config.yaml
n_layer: 17
n_kv_head: 2
d_mlp: 576
vocab_size: 4507
norm: "rmsnorm"
rope_base: 10000.0
init_std_qkv: 0.0248
init_std_down: 0.00265
lr_mult_o: 1.5
beta1: 0.93
train_tokens: 192400000
steps: 5872
Each number is 128 + 32 x the weight over the matrix's rms, rounded and kept within 0 to 255. Layers, rows and columns count from 0. Numbers have three digits each.

# k: layer 14 attention key, 128x224, rms 0.109, rows 118-127, columns 0-111
# q: layer 14 attention query, 256x224, rms 0.112, rows 183-191,247-255, columns 0-111
# v: layer 14 attention value, 128x224, rms 0.202, rows 64-94, columns 0-111
# o: layer 14 attention output (transposed), 256x224, rms 0.238, rows 128-158,192-221, columns 0-111
k118:093145131130127089106073159132130159148131103140152107105088125151094043090173170101141123184216077149100141149172156164169229195073154124143079180164178137163141154092079116197137109128133149180087139137200107161171151102180033120176123185122095124221049178069064116081115085142142117168129089167188102048097047169204153076171164122108
q183:114180099169173138077165147108137108151152139152132161133103116140137082190144099119133115105150112121143170146147129145122096171172093122147109099121110117079120123154142137135156107140190161126117102124186107128137123093164109127158136141127147120146118126120067122085144131135154082108123114094112120147123170147128098153101117112142
q247:158138142117162149163071097091190165210050158084211176185091158096187093180111127169191147087165134125117105070095201114078134136222128137165057083127055110090157117129045147244163161176218050179172053096177084101200104208076101142086136109117120142170104211164171255081216140043101217055127129026195115182135145211037011114144157144130
k119:151089220142181159156089093120119125174094185084097146120089169126110118102178183114126126160108152177081105188153122108150155178133150124169159191092160124094222136130111155141103085185108152083148108150131183098191223133000066093122152163150071109157119144169138081133148167030134152100161085151090180193163154204081068155171131118188
q184:139135128119122141207137134106136167123148116124121119139146095129078113081129149112110136128157131158115168130091129136125112097103128172107126150139162149108144134119116132080125080120109135146095145120114135114097077096072118167120134139134105148140169105220143076119139131134156107125101144134082150133102137138126166108102085203087
q248:155141057150154149255117035120163106121189157085142124216187109176190136131132143129148166079087171207137187051131092133100143118127127123123164068142062221106157105104156114134109060114099136174075070134000134143147053093139141155189125101096212027201169111189181171028157111112135104085116159169158164107149095060163081138052115155153
k120:119198066145056131155121089131141133171122150090146080216139120109111141164178135110164125114106208170094109151158192113175145147136184202077162000172102075179104156192036187122128138104114126093081099135127152087165130082138191172096182077138225073211113183149182122099070107129099212119030176058144061207161096013150174116141138101116
q185:187149138126172104113100139106134135118163149102104130142096054113124176169117151108160082198122140133174125105134110136134182112123154101134149100068153123111114083080121107123183108155100108183122111142153115131054099187149124102153111152171176098123127093116096151127167131111117185188143104159102133126147108149145143146106104126150
q249:165148160164193040083066185146121139209184165085110130082113089130123101114119098166168067174150141174009146116182088155121125163180152174135113049105083184087000162090027080078174174157056132139106122156093163141116115161073174221209105255115160072143104132173062165162153065128111139109117141181082110170122112081176186134145143094090
k121:124107118079193119129111091156134110179142186115097113141092147189135147143119141154121168169128136152064171098105100098122168177189097095103091108132122106160034120169177137125113139227086144142055112096156052097210179135075255110106127198163131063015052078181065133124091092051138146116123151122173055095043198155127097131100078168162
q186:116158091116160143123124144116136166149114119122119112137173119120121161120151110115152111094076143184107155168102124109130148079113164138097109126141143138159143131118124149160107132128066142192160135152129150154109117088147094154113096109126112128152126144146079131107109100141127070133157122072158089087122158185153110163118133146122
q250:000192082117193120163134122184100136055069088071108098142195109146145131124133177109163093061190185111135135135071137093108132147111073129124064160112173106205217115127061232170149112144101167248092137136115201182212123144068120130209161191145090232151050140133195087102094129137070136187117140095018191118104235206128186154071118173055
k122:063132094156144144190182128195176144137071084137217146156176160181151093187112198104140153105085171097121127106111075197126088199115166148129071124132127179188103234111105114060136153073079110184156106181202214100168131114098038066181062102055200177123127158033160114142134108105182230117175144097139177067164116122165113055102110151121
q187:146136143136114099164159129137125140206149096072091098141129097111136151150112151156141108172129124109107142145165109103057156110095104130133135130152160158098124123098106142110153128152133134135143155153125141119091116050136153120101160106124156084129113128106122172118108186182141160081103133146128108137115094144142115116106122154115
q251:093176206168107137086124088099148215174096109145061081160226080145109104159097145158145080104098208039137154143219070131081107238174190188121105129051170143082180133085065169058073134118153130000129079000098153110128210079079126063178061063120089093078163118128246191087165178143156200182143179073094154094145139133176115112141090203119
k123:058131096173120044149116188090131161162090067097135140139231145180098092155108077153159151092075125134128123161193162119162099166168171126096048076102158152133180138098141148159144104142099116067160105130105178092117037119102203048074137221076127075179241072068138110155171134106150157122078068149130085091108058094102100061188163175089
q188:164104155142130094121189127069156119134133163200148144134075089094171088142120130145146086106140112116121157136158124150121098099165130074150122113081108159085145103136124171129145116088106143132130171109137142136148107117177106126123163169134139171127120123113117102132163155096121136138125068128112131137105120136136123123134131089140
q252:122126105195113143165113152112162197118131080215079130146158084105000134136013164111158098098085096061124193131144109113152055134000098098065104129065109142101129091001231102127181114170137153143133118125113184065090169146032116110148122147147239147134134124164132111067129127118041119136155101087096082094136206077176196114099065042088
k124:109158097166197049101182144065138109082149073165044103101195103076114115058153168191149151110126072150140129106146097070122173128135092130105195122108122216144129109078101156200161155089215148161122186115100124123178100091069132100208123115081172115166109149234115170070075115134052069150201098114149088173109139181241149059213082097081
q189:136150111160127147125136124105142177110168170107085105111125145139182112102123111154121115099153123080115123131155144094163147126143125090153125121060146030142097155126166102174156142161130144099109130097144101143113129153122118087168111134134110121134105125135139085117125147149151108109154170118108159162104123137112088115115121115160
q253:154044143122102124182211154044105212114038108134090134178170247120107147154076134218161234181144120112184145131140117218131154047205167119081075157087099083060085098149139132136167048179043222091090098082145139138191105149141148108084157153107127061087111035034121080103079107142097053080172103161128124168137176205127099189134100153152
k125:157187051152136143123138111077105181145133154082144217142096211174177130086093117160136130152020115054137126074117165142103132141098255086093125056135095141142000088124094091152121111120166151143144103120111138234149095168109158025138174150166102181145052146149064062127061154141105061155189115093100184039195139160152135185165159194197
q190:129168127143110110125111087133112098160121162064156121094108140167130121093109155135105154130113169156104063130125142108148114117166114111143147108111157133122109121134125146153093112151134134121162136103132148136113119115091164128146111095138128100157115110144093098109111173136158149097141094160165083141111115113102101138110155081130
q254:153097134169051142238072108218115195137163132109231112107087136061126128137109127117094100130076191118085103061154115111075151176203118221112143161162160114232123134165144161189114131251126140142175211112148136159109086122098160084081104207127074024082082161164061128120113166101141166216159135121175093075158100107170194088119158174137
k126:117148097092113105180040103115118088137152091167148180163080174087148099096135153122141123061111177109070102093174133239055168184124116110242189205156102172141116062093178159171148152152178153207113133116211115078072139126121178103049088141120129140114187076063121143155021045120147182191192137138112174038121145093217098163135137120159
q191:126112137099073128083074104104125105061146136117133144127098162135145149142144141100134142174118150141167119122203169142145162154084157145151102149176154106120121105135083140112125102145152165132182065106128147119123128121116133137151145146144120157113152111149146143084123109165156143134120139197191132158107115155167096110142140105114
q255:080070127093121137137048118160168186197148103141154172147103255188095203121130179144094168223127080127144220105098121174129076132224131024098047136188075090116175113217113088194105090143078224131155170148117193109080148134184166160153088068162093191180167131183152160169084063134089189182135105087138155120117145169165148038115133095141
k127:155126061151043143156000057239107142135158115123081156144115180118122096114050171081060143133103149144081119091037120087181081098138172098143122128113117066158170138096119120031156104133135117125126175088096171100091105134139197159116107113127093168189097033178161101123091104141082141129020178094177086104202223157166057117079154138083
v64:111084144162040126069109108071105149108079163138156137110132147111093165135095191124154142148101016165102078140129139112069208130220056117133080081058050145172185092116147119131131108122095091189098169151144151124134109135055137094036174147164109163146138117193143130190105078134070092165136148166096146154087083163174151142096201115154
o128:109115116058137122068152172101140106138107127096133141097162133166149162094094163125143152145123125128114108147111129108146085125174093107108180104093115159112098125103071123148157087100133095176122105121170155112138119088106093142074140117101137135117136117104110141147114106128106171155112109119153169158122146152144139099111144130153
o192:126171135184138153153149117158190145102153167101133155101203113057148078196198158130120019146147187136124148109134123202051069115102235186126128210153190117121156175112242084130140185174075143089100109081095148128051161150175138108169059121116081085147124168131115168100124158094183076144190134062146084078145170105029072082127073117155
v65:120110088072131073115116160084153110114156166103169164129071128104094099079241164084160133144133103069148109091094114169123146105139122138144085166176207089148102117167204180108143094136107111091141154074152072101118141094148113125198150122123168224085091125102208104139124109096101122105146098137151134108100150122125166109074176222186
o129:154098161119158135116132137117105098131141131153147167143085114119093116141119159078111135068151114075121113141107137097141161181148105142156066113157182121121099118166104145110145106119142100062178142102113088124119112114152113065147153146148139146147155092120099103071144140067128163097158073105186212096120105067094180136134166106119
o193:111100173222045059086129135162104134145113125074156073093174104157175148104116097163138140192092134145146199114117098133069109129078166177118205103061074108044124191093155072158038239138086165214081069122125210069255219141050129198065073156127108149163105132113127138155040171182226137136193193150127070156126126128112138194141084173108
v66:157075092135083125115160144106130093158111176175162099102072172112180166117123119112120147132089112146163152192121175164116047116144115114136148138122125041141138160096149104156181141145103140129079179142129082098163108081131143108099125121085114149141083170127132118200094131153137136039105111124094162171109111130089064113154133122194
o130:162138138200119174123082139127126117125121154093096123111081165120071117111157143123161106116137072142197125097133106139081085149142151137139096141113087092105129122151105111115162124108158139166126106158089108157160093144067096092155094132073138128143153146111147198101128174148111177105149097117132102177151083108119095121095196112110
o194:064151082075098091183175147107074210150193088117173145103182028120173074131122114134061176083112171087083150136151164151193152086150163119046105095129166124229071172046141106109141100086084109082143153095149149117060137096133146145086165196233127056125166125111150069102107118152138107214150182120127165104185185172123202164102060190129
v67:180116078161151144126140133095114184132122124128141136181163077144105175154133128129103186087080131109183118108108087152115082138113160145098083152146070121050150100158153128137161141179101133131150148132089076145128084097098131087204066118149133075126147220169090137102105123165131105123123154160116092154145122134182141126091160057140
o131:172180158091058135145136132129126157110078142127134077142092114074123139130086111125114132139118087083125158103138164117111161117133117124105087119132115124124120131122121165172197103103102115163144118045157120139067155119122103135140129156110144083106074185082134148125104171091142115150116126069116107124151150191120098111128120123104
o195:099077159142160159108058090084125087151172098044134237134082082200109139042159172173104114138154138241144106145191104165180115139102054107175176095130076110148080124157115066090048157131187083106091105206157160150178106121159236143054151167093102156137120024186114045174166099144102169092053148108145198069104098000183164138188041097170
v68:138160064160121134171145168121095128124120116139104114158087130092123177144187214161131212184157065051170145072192146118105166079145155132161088124101142118069136116119128161087112156143118083096112122065141103156124110156157129154106112118142112130105150075114134135147160108159156084000109110148176171203171134165106159105117078097108
o132:144119088164151120134085120117160152123092162119133103164131166127101142172149143171123137103104070142131129120145103083118148104128129076124163164160125086111051156128155116115126148122111089131112145180119147097118137175115144102133135112146157081085143098158181099155116117120152127116175153169118157172119110168125149090131127160120
o196:131144210109118075167158060083081159214206128072148146109080082163185129120058088035161074135177181177007095149176123195093098116093113169155086143090075117186169147121149176157143132112242222132100075158147148177180133087137071171147163148133158164152132255079095083117141152164095152170102111164092077077088129094157057163208136132146
v69:144168159104144118148157140115112170047143142094145105149143143055140204098108106112183154139161127110169049117134141101140095094150151096098150129186133094065107083127177115125163137140143122127072160065151161146122193081170133083099081135166101131157127155149094086168132185147179140208086106086100169097130110147099154122072063140110
o133:147150095142121127125118116147100132094174092127122113082121091124109100105127140102097135128117139110182148181131131121106117108150139130103099143088125141118171125157093129120163127141099096175094102132078125146109114085126143154135103171162122173132163130140140132135135123096124140147149124106143090070122109196148115113112135121135
o197:107125129079128139154066104169156135202136109172205204168117132115092145138161154192122117119157094181078142102065125142158144160073073143130187177136130068155158132024159149139082172109097151050138146172164072116164086153120092096132180115037055081133142058080112184138089110208106104093127058138172161230157144061181182168163172124158
v70:184132064121115109202193139130118120136086118127109157158112168183108149154076069093073141116169185130149137147018198113129061138157061080142105154139118123083166152122104178165091084164218110150175183108149098109123143149082125053099074118163108132182102116133120164203127187110193101115116092115174044078091103069165107122155139123141
o134:101151120093155167121133095112168121091134091150163177133106166154164147125072107125096146140108149148131151196126190107134150114125118149127126113102131109158190115087120118168127127135141150120144159118153148112120118161141092124126095181145149163158077152088064126104119154159086113113132162139075103150121097160134140113119125144147
o198:150220178115128111083099165054093121127122162081055068143172117098110106113222157082156053113099092080069097062181000212155147107086169103133138092185127063142103146122168123108170113109035081070082076121043155103193046110180037147145164102159108064105114089201161156098143081107106175170129151129133168097181130079125050132134122111096
v71:074062163155096154198142114101136116125149129144121069168148085117160164065093163085250132095072159031165118155081113117179114174149165090177092163071075172049196148161100137089118124094137124115102121157064020108157104084161137077139163161118105130128102105112079147155084192228210128139138145123162138114104067166106124075090177110071
o135:139160163106155070116158116111155117102116095101137217140138094136129181145109118130090098154121107083110183091128142052117129155116084142128153176039105141091109143161106166078101104115099157084146129129158107114125100115147104158088147124127105169147126093087157139119108144102123134130093078122119164096135145049083171112097139144145
o199:109097122161130161090117198182085105132175120092193035138123124142134090176091152126093117033199113176143147151128097210184136123137131107084078065205166158192135044091171122151144167069150103120118043122168086093154181129142087048160080163156106125078116092169136125114217149132116073072104151131123096159111099169178042141203171104156
v72:115154119065150064131139121154174103172057126176103216117100067132103120148177092138142142134191107162170087098148150116131092073133150148165145150134160107119090070110139081091178137142106062133094019169032180114107075156153127141102106016138159135108078109115092093080140195137111143165134099122141212127173131100152099157144158103120
o136:166141117108157128116188132171160106096142128131133100152125169134106188107113141195092178109137151200107107107144147182139104132121147151165142137146057104196150094135084111176120117108099150150128138171092161128152116098094108082107165111100132148087095146096126130130141089166108116084119107107165187138107159100126075136128174146168
o200:116124093150167152106002123062070154156136165157100126143196092141160068128094175079196133154104046134163157167097092100091110170093101128109126139125145169035085157156109196051134127115120129108113171095200091181108115206098174148188041105207115000204186139154221165113129101054166096133082121095073058091152144098165166142150103152076
v73:065130182130129188112157170159160146082092112107171122152082108121199155121105186166207060176085217147142177096120138142069098124123096069113073150074121144185119129063116195131103208088121160170143132224094160142138121165104137096146124114118198118139123129176080120080137160127105156108104097121094132150187151148132114174098104168136
o137:155197116141126151152094115138183192153172117110109137130103130165189160096086157161115087168105134129142101133130083112087109092154127103141099151106143119155145117105106165136123125139156135104126114171116132164124091154155157118111105098147127130126183144141064111150161108163193103138125179148074127122129165093124110167125132111091
o201:124091117061107115176178173152076022096132193121095131151140087154051114204118137054085154070219118122063106113140128156165218220077165077116164108210110117140072100095134140122124223103070142168135144085205106074028239169094154089109106121098057121172091137069205125116105111114100154125123113083225113131102105154100162095218159122181
v74:072175147084180156107122181139126140123120131149127113168107123125064110058180218112154092156114106201142249166170068190155103075137047104095141126124135101080131232086186124086113065106164138106139115109085102176106177148100115094139110127128112163133153139138144143151084097137099177158096234156120125137146115143076124108142155117154
o138:110133130094065144164102132139136140094121175151139100175086143086107116100121111127160127157118155109124144070123122122122136109173116151096078135151112147144106165091096160119141160160109123159101107132115163118126138087114103114157140157097119130135092131175135114148123142043126117138157133125110099127128082167075083136082112125105
o202:140087077119110122096128058149133139142100140118160109066179165090193112181079150114129173075201115126133058130103106111065101200094200166145111091209170150169098030126101128152088046124124167158125110099148125111182132144134036111116102111115108136124107189089174077111044120213078071078093121127156192056091179126148154155151143136095
v75:119132110091142225073128081103133147083169139160060061121101124110100088167097099154131129123109162186204176174195101115153099089223152103135148212106136106217126103086119160105197118169167087178111143086104126113115143170107123119162167069173099160182125110125068141121138203111126089139121073118123207142158128088108155101071106134195
o139:175131096139144177144130093076130138097136173119120116152080104120132074070124153115151128177191101196118152109135136143111105115160162086102137102189188109098179119105138218185148142111081075113104171090094114138157163102137129140099169114191121127102157134089091112161161147169175122157173145128160153170113125083166102136134159131152
o203:075156147157143095103141143143109119195159051085175235104171182090094205242116150123124155141036101053130096099123075140146181134142085174204086113103065136158106165100052085142191159063073217048196066165150081067061052102093129159168123131108198155094088083146191142050084065137119137103100148139122121065109135194095145132187112120111
v76:141151113088142099171132030123138144169114099110087130067129133062132151098131198131121162171147149146127080200133139088142156000164105145126161184159110148153126191134090139102151130142111137132130117100162140080131093131145138124065099118127161108170132116114083161121128204157146140057099164127106090124171099099130119133087115082207
o140:164070085143153058160113107139148108124153115146083121084143081131097145107124107118098090127114129098146139090176139132065068087138135051112156111178084180125189110147165104095113113149154117119127114154114128151167142182113114115121136110139154124144087169103138148110160164125141106088133098135099130105131137155095123095098149158169
o204:088241187131120157074127173098180123183151073106182134189090208082178121139117119164120169119182096152083142178105119127188133208121219145141151102092159066133107105101085146146105124102146174107132129120122121131100097107128173107171116184077127113012171108107081128149132102096078111146144086150163075108100153167076121106196056087073
v77:094137119144133114170142068157119097035151132128114133029153063135141103203108167143075127132091172132189066167083105124185118111105133081176145110164176131104111134138102130119193152130132013116101097200162176141125145109171138116087143165119120123112079156190123080104178115123124100161160165161145115159111146167105124128128116124135
o141:132126102082107097148078131126142137109145158191124098109094111117113142165160085140164117152104152157128104100097110092121077130092186147138063148099136102071066118142110115131108114155114100112118095130096086109135118109136098098088152205135126112090149132153147144132114171128083101145164118099091120115171150155121079169135105105162
o205:138109177130167206123202098120130177207112106042138122178089136159093156040058133145126184111163167033140166135105119173073146090167149090132198126167126170124126060146104052115132064132116175186182211135154127120096198158123146179137109071201114151119118099105135108114105128061137093095070109171152153149185088020066110103179132173080
v78:120140114136090121092148098165125118125178142148067137142155172055103097218127195046158192162171141070187224171152094086145136125073203186098149095154184113108172118157111142160134086122171168125113091128138134182146096154139127102130051144151110084126107076082128077188117062170131180148159028100114164175141132117143188125098132162140
o142:141109152135125131158098132154122114141098127131118098165154145105119103154086109130135097156125108111106132099137086117149133122099142117153117123173152096169159110138156132132099099111123105146152140164157126113103126129105143151100161151129139143125107167063165136166159122131108098094113129118143137124145113124156110121129141181128
o206:082167100080197073089112170105110152097121133102172130087046093147116125040128065163070101099139145150191109095114176121075083135240101102078079136064051142003117169056117163180179071200133172068064103096160130113048051134181168138139109076103155185112133151205149182094109181108183129138159106120127072093115185185108115210216142076135
v79:164182167129117127080115165175175110143129174155110157091083112159169126058128176161181135144162124089182093080165168128151101091152166191122186150140131192221131137091143174079202151129087098094128149122165145165123103011121139128124136188186239153150129140201091129149086086111126125116118094161155141111098139103099144117129121141165
o143:094092136163125140134147102114089149107101131120074149130140126161130105179171178158151114102127150076137150110162164177122142064118121112094125155094149160154129139140119102125126132123102122116092149132149140169127135108096187135103111143118129147137134086122168080118173137121150152119123150126127130166088093109098127196119120142111
o207:160182151130082159154137100101183084198168104111162092122185121075137180104077077085122143115179075207107150099089090117134114195149140081141065098172122106095104133069103101183127173120153117145153137150088086154131147188097182176180188077205093096146097161119149157071102176098116070132136144146156102050144191162096160164119116134106
v80:144142063109179093190145158149117146079046122131121214180122130136131118135180169099140158155118152177124212115179128135161161080174147132092152103114109156115157143132126131182121111150097127107107084157066191104140081122145139163107100080141088087095123086110164158059105102099084075113142149098131130113085094146136101146098166129157
o144:104136106127131078112139154191150126144134135122126134092113145163129132176185122107100167098164172189103135167105142112127129143169105111138128107097145115098104133156154130079134130136088109146129158126063130118161118180167113132118175137134159091129145114114177140146118051113117123139177113118106146126135140088135099118156115120176
o208:105141131158130209156161072124091153120199173123116036110127131046135131134120122155117092053140084092103073066134154080090105182067093148173141142189143151057102137160168101172116101093189168130227083093217140102075154019095088154154097170132150183207149124094121010128081195211225133121103177172153109141099119159076189095177157155077
v81:131117166162071099130108113166092123127074148134216228115171167096152103118108080090092154127112082169189102152103108151142116081117127105087094195182199151148075097111113076142149111143164099100101109186086089118170124182164121173040141149116158117216157112144149195156146101104210099116118133087055137156146116146131156110053108134181
o145:117088134136163141133105141167150131146134153094135156144148105167124117128122128128120135136145134120137094127106056206128134095115091123084112127150130103043118126182115198155106151119094112103128142126126171120145130111084053134107130080147172127114113160152175121126108119135129149136144094123131193143110138149073113163088094100171
o209:112199160057116107167085137090089130089145101138043099163110142097163173176162200178117114108124109069092057123156202105120099155138113109157150097069096150173140099086163081114184087114132151133143135148132114139055130127135139079195125124093098161083114127145105165156144104170161052132144255108137060121169188079197174138106169184033
v82:114130169121113107126126155112097103110053142143109103072147065084189151114094091228117086104169181149107159075140078171145207120082148120115142126131101131174123144185101145058079115122120152106097211109134078113102105155086112111176111097100095192146104125169121110082099117165174090104154114110125074094170110155130099134158161121144
o146:100141155095109126140132114127149114138117125143112080093154159188173126157117167188134112110085107115120109099114110146147130101134121130114134175151097130121114119134147147114149135096131131078140132162115171137094138131093161113102065076050148180163111146144170111170121160191161144162063096141181107122092119126103142131118160098105
o210:156083129144177132126106065160166173139177117107134168169084083138093148187143152000072164135145155160212071183111193069157120170154103150118151062030161168079149169125129113129145141184119090211097087061088182183143093145082254131115192167184150075084105127110112134103192103150082112127197205157108203099125157033106090070097018115131
v83:095102108174129139108122101169134130072132160155142111228137130218078042120085091186046066132125131151116124186142176095047165116199136143148108154109098105105124152170052078058195211069200087206128075154147089130138080061151122123087141172132034185123100139101137103158117142107127127053154093100038058154190096164101152143105089159174
o147:174096120120148106186156088133132105135160139138121100169155092136165072119125168140101105126140157113117107096123143130104126115181078162171134153118119097064084115154121146121126140094126116141116124136125076114127120121155104131108112112127142108122123120154111155106114131186166156116040102101127156106121176147132139165153168111101
o211:081225107141123134051107118083091099164123106109147154124048239061115165195089125176183235089155089186115141169184031116133076117050085124026145120109129183216155203079203152155141103115119135061130152110048186124110142128127185143132113127148145185132121162118171082107216109139119137183211165140122122173132106106120086120072102139090
v84:154123074180167162074107127088133246131064120159135113170149100145189092112116129129130062108205158100137098186119130107184114168138121098137123115220122175173103046147124055123130139145139155106136060126131160112172168151143127119140121141175098028075126158098153186195115171123177172146189148142129188134109126105112134179065166095143
o148:142147159078100106095104124177143067150128123085120034150122122123122179167122153113120085112071146105150145149130145107135090130169142180081145150116122117108147100139083186152083125146178156128107073140104100133135197110211147096086154115148061080171168144199123154089141125137121143138152134159094130146144130100065106099109129153066
o212:135171122218124088147080120104049154096120238173141222083142174180130051155151093205154171161156086158071122085125086138087131087085114053119095125121184149161141175090167135083187079178050061075110183154164076145130070094056168140135145106114202174133145121165121102145133110188039118130057102087150128089058067164120154176189100107083
v85:187085096170163128092148124192129073138157109104185121151135061098082108083134141109149133131159093077107100091069123051048120114127173106122186137148159156129082108108086066119099129134102131084063110117159169074123153187117122116176115062174130070156162096118166076138122094077185137108214132064155111152113073144118117110125138159098
o149:132097095163098158097119118136141083133144152122151173092150120047109107162157150137096113092149185109132146104113149130122096128130086116124122115123134115160091152132141121165142097133104118155136173126078120157127151073121069088206197128129117116058099102163116098155111140158158190126095170047163152094145156143154099096124133134116
o213:136141175111159084184172122079163205105154070111080145135095155147112150153122141146075151100125078210140113105190097220149171100123055193114081150136155136093154107100172131170169109163189103102199136102066069177147086140152159221004120144150126226185135134119182171105109165188072036122070046163114105204150130130064102094140138115089
v86:120115135172111131113188064092098141140161111195142146140056163097112157145128112160116159159108026097128159158098126086186095122124073118116126074190166127078104154145135224107211097104153110183078178172150149097116145124148144129098166121125133120120115142126176070126094161154138161067130153082085085126101192081171144129120146119089
o150:118130127108143109106115114171098087136192118164138074124139066166124125060110116103151124164133100104093107094129129128143083130121114104089129117125111123104114127129115192160086125116111122157138144203099118149160173157115079142105081105141137122099119167131162118068141092117157136166129154131134105119160106162115124195107164129113
o214:134171123133147124152117169176175158079028144082135107149175188138124152208136107137082126106093169211140149142111149134137146126134168097161116196131129165146108121077134104114116118215192179141152076032119166140104117111086097135159125163093148062130106144077095137159095162155146106082154130130098079161124111119139133143213060089119
v87:139143201255141125195042098062143221127100159134139102162101105132145148144149193128040066126179155064062139142177150125110201085136159143103143131223119129139124126094125163162147131121099109077142078157090055161097157166122138185154095100071146200120142199147101135141123163106153191093056073183163166167119131107168079120090106141140
o151:115123123182150129158063111139133114134132133135126072133099084171151140134168160106108125103123135183145130131184097097140181111116139105152123135143123131179123151133110135081131152130144135133163131095101141137086158160061076183134111132149119115083105126117156112064157101135124080123125163096112127160099187116158083118151133149140
o215:188076146036107124126152174192121131076169128177110195089189148136095161126055089107168118191110057134187097166037143190133035118199148112061118137092064115114215123103136123147140072115165130154077203124167176067113104118134100000110212191109189182137193148146135130181070143140113126107161040128209136130160066129155149161152064125092
v88:050171040149094179133111195128094128149157160113216125088128119121079105107088128156180054084136141171134140111091112092054130182110143077115120129106090142171134109134144143122134135189058157086199152209074120099146089184123133201126023162158138184150106138114082180185154109087090064099125121103153107101106133124102155104106113133107
o152:123135132151110134100130114095090103146149147146158154151121121106133127112114159181081124159128135139166105181137147167132152064086153097127102163150141151145157042125092147148134079136142097126146118080165137060128136134081095128154118119133162139071135071090096138131118146161123141124122156153151141098094143143148128116120131120105
o216:137129152101112116167120117119173196066101075102071086115112080141160124200149111105192116142109156044125171044137097109119103199137133167163132127097065064078092171192096141161147162010178129211204163130092125225176171049156024132056255092118102172179131152161122060093135095091122091104203103117175068255153073109081091144127143164200
v89:218107122151110122105140198148184141103125157105177142099066177139131126136184133130098076112083065117129171168190063091172178105175144172149125114100166199162122149089101125128112117090130132166097140101082077074107187148142132162127090136091145116144130100156101167157108123132118111118117110126145124142153163071134144137135160159036
o153:125117129097126115153100154056074100180143131162081083091171118109129160106193126139185139114141130171143143154136149107151126100124166087111133120149127125121143121153141140081154120128102104137134161095132135119130104120082133188167194132143151104156092135122147114166160150147107110131112106166190101181103138197140132112131121155134
o217:134153146188176143051138075153157129088132159114188154201125139170149085194129154135066129089171156073126156082101117178070132146131087194143074181128163126191111103169150108154097161144146182141115073135180094181129151123153228017161068150122177173108093179170129093107065069087182169086196111062167112127085097092200135182072120032157
v90:144128088192131173217097148103123092178147156117073071047155113131199087116157145060169112141109096119158116123109106154140110155149078177101147131104141110172161081139196122102196120174126103203058099167131114110141113152185135136129098170143133141152165145114151120122156145188147205111097131115132142123114150099073117130107170148123
o154:133140159151100128085131151108126143135140090122138106053096149119118113165116132118129148128096174116165100071155152110082121142143143183107137157103108136076162118119131120111130149147164079185156147108099134183128088109152188094081119145130136095147081115064097128140154098173096131162122114156162103109126155138109130070071135129129
o218:086111081091113063132137180152103086095122152131140212149155238161165125072162154211076082179166150149113143183109111103178165032068147096166055044177143119131095178128127144177113110097129174132042171157125122100155155096097144119106127077129095181075079146170216129092075146079140084148132094114059067157152089081192152199221129118106
v91:152104062115123098087114149159084169101214131138105127064148201162132155137167180095066135136130204109208176085131131118144138083137148114160087112203118122176131117096107136141109031112167171132171153124146157151156178190193119095064045152132190109126124135151165164078141135121136095086133161120103098090188085154135136091142120113137
o155:118128147146055152128102110165111112144138128095132161133115114156057120131082075167118179170128126157106136124154071110122078161146127109122097162143113173102122142104136163159109119102140095047145121056101107119118142071158107148119115148142116097113096057160071131107164155134152162099130129188076129091158112129133087187129162117087
o219:118169144145159098117152151055124067105110126125125070222087139123212130099078128108153061151160138089132067092118158130099214163081030197113145068135174107141136109155108156106171104199125133178110124151114126085134143171114191158072117132111124114061102138121158141116059150098096122188118143060205130151102067163174098098132112165073
v92:148169142101163163091154100118111066128218048096148169205104097145175148081158127097132157155167170166103107104113168094149087120088120169189113119255115122153100142100135143154104052126206061206128110102068124019114107109113111148133114191135121110124110196077144166181162176127076115123086133138152120123136138179127122130117084224093
o156:145178149127133125183111145120165182114118147080109174106125072143124130148156165042106156105140137119149097109104072104132131115144116075140124121108123103093178138126126101140195172181131129136132129135103175122156113104133133174149119134134145128158127100162116127107110120176120084111115088123151124144120127140116105130105152158136
o220:146102093137072080092134098116141104162099146140087067113093188099120150112055102163115121107089067138121186209137165216127116139089105122092142124081203138063045070093143197070026117096093154112099134101198078232145148141081100118088245078149178126146084116075165080178177106131200146162151128195126168109065100068141136123155063124142
v93:096082176098164130111110123111086126173129121115119112133083113126108124123197121162099078134127154159132093109130161156144161073137132181169093137144126122087182098056126089089108104096109165176090118111098210171165101129181111134123164114131178111112128157153129186132165099143204160100093162167134108099136082121163179155100079113148
o157:166157173132145123127120080143153124124146098106114128114131099083106169154151169120113136086136142155139167132125099121115141172138134069085081122123175163107134118129091141098148155171115149104116173174094127180144143135048095143152134129158181149087122104159132124145103172135122147105115158159118115150133113148111151156146128106144
o221:093137094158087140160139129073065052100159169123129144128155183129236013097087067135161095163119118092105119140133104151127089025150143178171181167115096082134098104176153121179107074138154052051102113153089068133077139125151144106106152138116035125160085104099194110122155120145039109158154153078167147145116131195159157149115167185087
v94:116133089140081135156128073171141090195067028121152092088045163152161146120171060092111142086186114129155166137159164145095106111162131120074142166126044147148120109130127105154087062159091135183127130108252140162139157129107130116119120114157180058086140148145072095122143156121131128135104177113192115160110185151095072167158129101169
o158:123110172114086115103161096136157139142121130092154134127131137189135144166164141149146115140159127103130113115151097072151124143113080166117137097120136123132174105148154139097120195100128182120126105109142142123162116164134065101110128085084115044118136096140105110143167156125165122097116137097132071093148155122111134157112142110084